python train.py --vocab_size=1024 --positions="rope" --init_out_by_depth=true --lr=0.00818 --beta1=0.95 --beta2=0.99 --lr_head=0.0126 --decay_shape="linear" --final_lr_fraction=0.0 --batch_tokens=32768 --doc_mask=false --train_tokens=101900000 --dataset="wikipedia_en"
Each number is 128 + 24 x the weight over the matrix's rms, rounded and kept within 0 to 255. Layers, rows and columns count from 0. Numbers have three digits each.

# up: layer 2 MLP up, 192x64, rms 0.229, rows 152-182, columns 0-63
# down: layer 2 MLP down (transposed), 192x64, rms 0.195, rows 152-182, columns 0-63
# gate: layer 2 MLP gate, 192x64, rms 0.24, rows 153-183, columns 0-63
up152:125137136123115124143176103157131153083111121143138109107136141130117132132136156140116123113139145088151159123179146130110140153125164140160153172114130122140113151138142175102158106166165137
down152:120116144108163137168143152130137109096173072180176152135101102165118162153137142090141114123152131130147113159173148121114145093112125111143143173120102142111114122112115153131121111140125105
gate153:165094153105114133154146132115155127106117164109129136082107110127105098133127139112130120111169168092110126165113115086117120097135098167145147147118167117139132115115155124188157127163148107
up153:104177163170116121127136116103106129145119111096128092124136173082152139130064101128117122104107105168146099152119151107095135140067126103133168078141081163158122159108136116109103162128113126
down153:087181147107107116121171191152107136127109165119121082122145102115151109181115110129117143143115113141092104088143092096079145111127115172119136119142165094144140136122064125114091167135125082
gate154:113129117114134151129152165123099170136067104119135148119147117160097113101107150135132165106102115166107143111137097123092112157115129162087090122142118176122118081169163133123064122088145087
up154:096089091124150171134214171156139152147143094132105138099164144161122094121124156148114123128125116116130188138150139120121076089126119160094082138144131174150116130102104137143101129095151185
down154:087164142155124083110131151120122128100116127101155151144159103109108101061088124107161116131135130105079129116131141119125179101126142095091186134148153122124167177117146151149118111150094117
gate155:123125129126125109138088133129166065118145109142114089137109178100087148153155147121084107113162141120091135086151105152123132117113082095152139139109118064110116091104124149142129077113114154
up155:154124106119131121158127110143125165143124120097125080142112106137122151122140188156086089153137145103123108154108102173126134103139105166189122118143124127119100103108114147148139077119098152
down155:137114125128158060108144090144131136098076125127137104110120173166134136116145110113150157102155119140157105166107127115048143137159147170100130124156137147158119146082133134152170146126166155
gate156:157142140115161128142136143149102117142142142086154089189165130132073100115143123111125128126112134146090120106143093125104127123153100126110150170118132105143137129113107178156145092135136105
up156:184166082156138112114107145125108099121106125135149152177132111122121112154130138145189136130147141130125145114155121115157201110135093097127108117121117133139139138165152155138128109133165110
down156:141135114165103130131122150149141150124150156051109102111157107132100143081094123107146134103077140134176167109103088136150141141157119132164130122119121114123123086145160150110130117111135110
gate157:120169101141097127174099109162107112162080075128094128125118160149112116124073122135132116111173086121111136113144123143133160142126144114111129133131129143143078124091118137103144140104120099
up157:143109142122118098118110157133175124139154138127174108128159115111132143123115111098108127209108151119084129157105074115144152100147134169145136146161102130139118113094105116163163091149128119
down157:111116127089099107126147078149117165102115154091133122117136110129131116127091136143171139092146167105119097164120160143106143148153115142104114164120146117166120066101109102102149146113170104
gate158:130089089114162138124158138133128133125132089167113082099135116122152128097145155128161144118123168138117121134109122150147138118153098165166096094129082097160115076110111137132095089119140171
up158:119103120146095115111147133124120137135118128079170176124107127155101089117110171142179147143141168148115122157083132081140141120164160133161140135084119143141150128149127133124151139090180153
down158:131161120155106122134088135119136137127099104160105096161078131099134149145101134162105146136076194101111140109094144140116129117123123161132142163118097165113115096150109095183123097111152126
gate159:129038111151111145152121155103091137144124160109117184108144129152150157119096141058141099162081105136147097147092146149104108116108134118064162130096161132109141145130104139128130115098130151
up159:117110136170146142175120144142146138130175087112108168120140107160147120106093153121114078119137100125136112104108204138088104141137124136070116127115121127086134140111142138118102141094155139
down159:107135156134163153093123111132125095156090127117131078154106147133124123136148130114123146113098126094084095104123110092120102088131114123145101104149109115104110132112096138153135150104111126
gate160:092122133137106104116135143150078126153126141132118171146120169150122126136131164145177106172163169115139085143152124096158138124156138118151088180130137145120159119071094100162124099200130126
up160:154114170144118106083113118134121109172135130101122153140139143115100156160127120123158142148150122102142076123139144084144156145157127140148096152122152102132148091076110153152149141179112133
down160:092077122120113127139108123135121112134123118108094080094131120096119118129147132102110124178116142158093106172110131114136091138146117130169166112173104086127157137145115128104139151123177109
gate161:133141143149134138160100134107141127129102144140127153131150109132134114185104098097180102091142145148121112135145118149101158112131119107144131114161133144144149098146116101109141122149116177
up161:134130153161131128145117125092152126154105122166130142136140107140123131171127087120168098116151159134127121093153112129110170124139128110134125111161121134166139100141128113117152118138108168
down161:095123112181125076111163140128137126125072104138140097107151133112137140124119093157119125154118155097121116113128113119100122114163129125122113127155104144116115151139140138111154112097107110
gate162:096149141130140112167118097093131132095180094114150164177102130127138129157145125136181104114135179120113111105164112135115104175119144157110129103073076163094145119125127117184117126112101151
up162:135114137129047117138117169141153130135144155157170115079040131126111132160135163099116090132117171143135128134181130185136165141141114135112086128127074141117159145099122127146181110123091084
down162:150154094111122098101174131129197112160135068108131150125093095125106140156111159126133120082157108157112159116153166105119106194128181153141160115143146148112118134175114099143125123123099176
gate163:130089130137135082131135120091115088148110149119111108120131097183091165122153161101145112153157166163119141148139092131194138106125140116144106184119126126125126135141154176147140128079153165
up163:084097147120115101135119118114125092192096148137099119129137106129120190123170150115124143134115103122131084156129133123172138096126136119067124098079117126132118090154168151146104104085129128
down163:107184090126156113138131113123140115127115099135125125109150110090179104152108118177125150109131152114122118113180134135136144170130080139130171134117133117092133152106090097132115129179128132
gate164:164108127157104135124111156120131098141103159142089165129094115133114122156138155102133094111146177156110155162138168100120115104134094141163119189099157076143187132171132108118135104144136123
up164:130143120133103163125094119117112118126133099129161121124144114107091139161097105133104126083160132139134143121165137112132141145095092133171177109137142124117121190141121147138160144150072158
down164:105158143096125159147129129146090109111078123156154101138165089118120186145110130105114117114105103149114112084131131081145127128109171092142119143132160086124162182141144111122123154100116136
gate165:160099094127110084084133137107136181163053109136156135100096134100132119125117122113111121094128120114155116137191130143145136146125095144107098131132073102086089124114166137154106116129099139
up165:158144109174129089113099124102084127151097083145145119120108152146143143114155185090141151084180083125123148102142158159155168144118101112130122131141095128099121122113106106101151158128152144
down165:118140138142134137122090129137110133127126122138101114179123136123192157145112132211138147097165112106118082105132181148130102145131135169122156092142124118114125088128119135152120132162144140
gate166:133162118124143102137135104166102120160119071143105098143113139105117156094167127121115188102126146103103096156118096110098143114141093176173103114146107114111123109081121133094143125174152159
up166:123159094092095131118121085130141142150119146124151103072119161123156143146141108109130137113103115134098067119093114120139100154128119099151126113117122148121145104123113109129122082158115127
down166:094120118126112135146089116118093118162097091104066124153129123108093109125118150104091136152144184117162096143108152176142111163126149177111121077127142109131144084155116138137117095131147137
gate167:107129188132140138155165096104130142157123096125118112129131126127118182140115092155145122085155161143121107126142122124126147134124102128167142124121093159147176113130068096129100102149092162
up167:139111138153133168188163140149137170096134149113117141127146122139118142083138178098162166125135128110149077106090151183179116101132147095138097101142118134131159159117123089108116132121107174
down167:089091132153136147139106096124157137122142126096142115197130097112111134117109151146141157113076108136174122127140150099145096073126113144181108161145157141114085130101160148115120133118165152
gate168:102128113161159112101126146134126118120134080075129153118127122109148133125130139135155132154117143153145141111114147148150136142116120130109138085116125173126167164090118099088081099102140137
up168:147134174066118116131094064118129138137136130104143125107151112113136099094140110137095117148136134113100137107114135090121070139115121112103166135176110133191098094144087089077145131126100131
down168:143111114131151149118143113122128105112086111148128126095144113104092161163108126098111075133150121148143106125139129151128129129137181095177112189138154104126114139147171141165118147138130052
gate169:096121141125126115073121119151114156124139149143129122137129100163137159134062156131110141123136094168138128090144102161118114121101167094136160095130119143120113162138131163152115145121164102
up169:141136092120137133167135127108151124216115128123127135145096154148148094113113119149134105096142133116144101139122170167151147127118103147147097119110164077163131078103100102116118112117133137
down169:148158153159153112117137158121154146078103125167113137095130121176112132134110143128149119122144096104069134155107139137097152112151148110095118132157099148144140162140113122095134104149096117
gate170:142154111144143091125126101145130149097147125128087143139136147180116132125111168161103176148118109161131102120111059167125115146105146115107170103127143086155129131092148083099134153141129136
up170:109115171126143138115177094124105132105102117097123102097127109104107189152146159113178121141157160143101085092137139106150146103121158111130131141179144151112160158128106169121170182111171106
down170:112129147130094093120147164116128141135122114082047109124173123130116148086130088094132094130145119123148110119114079106145122103170134068118121123168095115142117160104117140142117166137141166
gate171:091138106117114094114181124160134138149080127112155119127097132121100145120159158152127148118136134062114147117127125111138155136119125143136152125101153112113148127085095124127161142129136120
up171:164134122095111111118080145118143144098101119168107135123110118129114150124145118107103168129102164114130112116129124164110123100130153129115134138170118131133079115161166129138114153177129101
down171:154135100125121097127152120139103096101112112120060140174111130136127123120129112083134108157158084125152122125148138124158115139124139113210107136130107110154163115126129121111136099148148118
gate172:101113109106101079145095147152097099127100105143137103165132147100151096139136093121100130122126085128136159097171156141111130120106154128114181108143140074140142176114134113123140126118119118
up172:135123098092101108152054110150122120158106124148094138101117138125122121119152125161129145137142123133141110124116141113140133081103157134127145147106121142114125171105135144100113146123139101
down172:153102139132128122126157124073159121148096113104113115166164131176159109156091127117133138135128153131167100167104113158173115145133097124125123135135108117138086112100136141118100121147116128
gate173:081095115155114149088157103136119139094098122125059090126119089137110148099125112083123151080108117129125104161134136102140111132105115179111147116150106138146111146116164137145124113178162112
up173:116140154157112140103120108168118124103120145159091079110104069099091124117142123111105157096179137165116125102127127155107130150113175158125159120183096102138143136139166141142140124116165166
down173:126110165158138170130099117174157097093139167131120144101142125121113135127098143091144125108064099105117162108134144146138120133140123124139098125105128163178150151138145101108164152145153159
gate174:118083131159141100083119177122146143082173139120098144132122119154163161127133156121118129110154149149105129156129124127138117111157108079142106169129114118062149150098134111117116173141104140
up174:150117138128103133168132170095108094124147148133154156119137170136151088188142162101108140112104123129076125118102151103113094120170120148173146147147117145116110104153149140164123073128116132
down174:154068168128135140110119076113112113119147151101139149142130172100153073132109121126088140097144091146147089170169100150127107142153158132104129139107139125118097129123122130152152155149163114
gate175:113143151112150101142137108121108120097151135091128105106103112134164135122124160122129125134180136152144137147145144140123136102189112164192132156092135089110181092083111124137145135109117200
up175:136094155103142131135106143109119175093113098151150108095116125149133099150135129103151099139130125070085099143144139130100116095167125158129124141052148137087170135131141121137187124130146110
down175:131147167124141095136111133129144148090110118129137156141153136172114050166125148143118148080120134144141164141136160142163172130118092165175138170088130080128100115140160121111144148117155143
gate176:090092094133119133111118099141121144127147102116122135144083090141111107119152145144141082132173161121123146111136153091118121124106115087121121139106115119119117133142141139099142175140102103
up176:142133199138145139115123142109162109134139113137116132130129142142148109124091146138137156117106104157152134148120138144118098117125143151149171109162117104119137127101097128158116104182162105
down176:108109116105113107084134142138131148079149143136104124170084119098141099129118152150140097160135148130088117138105101151125139090088102155131145134105112137104142132137116077103098145150141113
gate177:144184118100097137128129110150165154124114121112163106114142111111114147159099111110140110144157137103126114162130173108089132132150141134166133156101117141136129120135136129136120144128156169
up177:145122099118101124113134068147170101145133136117130135104140110117142130155161134136145093129122127116147121197109133127117084140118140149122183150111117155118141122135113148150072192134165141
down177:117137155147187127143147113145139106122108145110123146144154136136141132130161126135120162139156121149083135117077130117125149128163099161142151160105125110119160137115138146142060173125155116
gate178:128171120161120121131153118096128129132158122111116118120170119131125137143081148140108100092124158129149113138122134109132140099132107122150133087153124134114109116065069168125164175122163119
up178:175135140150139127154137072165131138092143087120108124102114121118123157117113140097092128122123128092140116091135154145146159086159141123124171109168121069104133146102100131122139147097163135
down178:122094127132152111122156088138091160121097138089133140128153113151160143090136083093109095081144155133128127120072114101128085143142162112107125116139126116095123103113094122128148139138152132
gate179:152123147118178151096134125083142173163134175116107112124092092120154145128148119122132142125196159118139091161203148126111124187129127106119119143120079211120134160098125145138150098069090112
up179:153157122139125091096189157115078164079090147108150109122087118150122153124139128117137119148159109075127153093133074081178079131114109111136136142151157178095119104121109133125148117140165118
down179:209136127131111160118157153150138135129117166162146077161166139139132122170142134090116119142165144143128180151132101162136162143124166150134134195098124108162138107149151119112132114104116145
gate180:108182150130133129107129099112114122136156109141150146134110111149094147152134127110120107131070145092097141152146133131142110132145118085119128143124109131128138108159112109136110146159110132
up180:081132138101115114125135116166122151136121131131126091105132117127146140145136165120120127109173109141108134118077096146135125078103106160160128124140117107140106114120168174140122127114129152
down180:129122158143142114134125151102125130108182131151130110138117139146154103125133164116053121112118111138178154137130155142153126148127107120140108154114119147137098106081133089122109094180138124
gate181:100110110163126124152123122087172084116153092143098136145097144179154136113179142143155122120119115144129112127140120119143119141138154121087145125067146130147139132132145080118150162135134109
up181:100077158161092175122144133096121102104174158114105137127099142150186131133097132128127122099106088162151136150166137077143102116143150174112155129073147145148133148157103110119107168087156097
down181:084128119135145088158159136160101151132151087074145090105132087159117140130133116119092157138125123135126112122097164127109137130125104118125127177199143149132132146138112195123158149148108116
gate182:134145107179095150093103159124081092141181159139099170096110143159090137131085136120139166100168132130120111107090138102063110123147182131112122188128126137104115108181155092115127117152144133
up182:120114127075150185116162126150131122104168136141165119139190124094146115131152109127095132120139149158124150116141129145137148112129119139150113087118166108146157183148076124164156145095144120
down182:146093088139091127091103133112130091128132149095111140128149134099121106113119109137115138104135158107136137167124172101084122143101120155177138186124131130123168134086141120149081127141138121
gate183:143126095122202165132183111143126139113107152113129150112124118100131120098093115102135136151119125128129123131113114134132129135115125114098148079134123099110113127113129171121121127117123126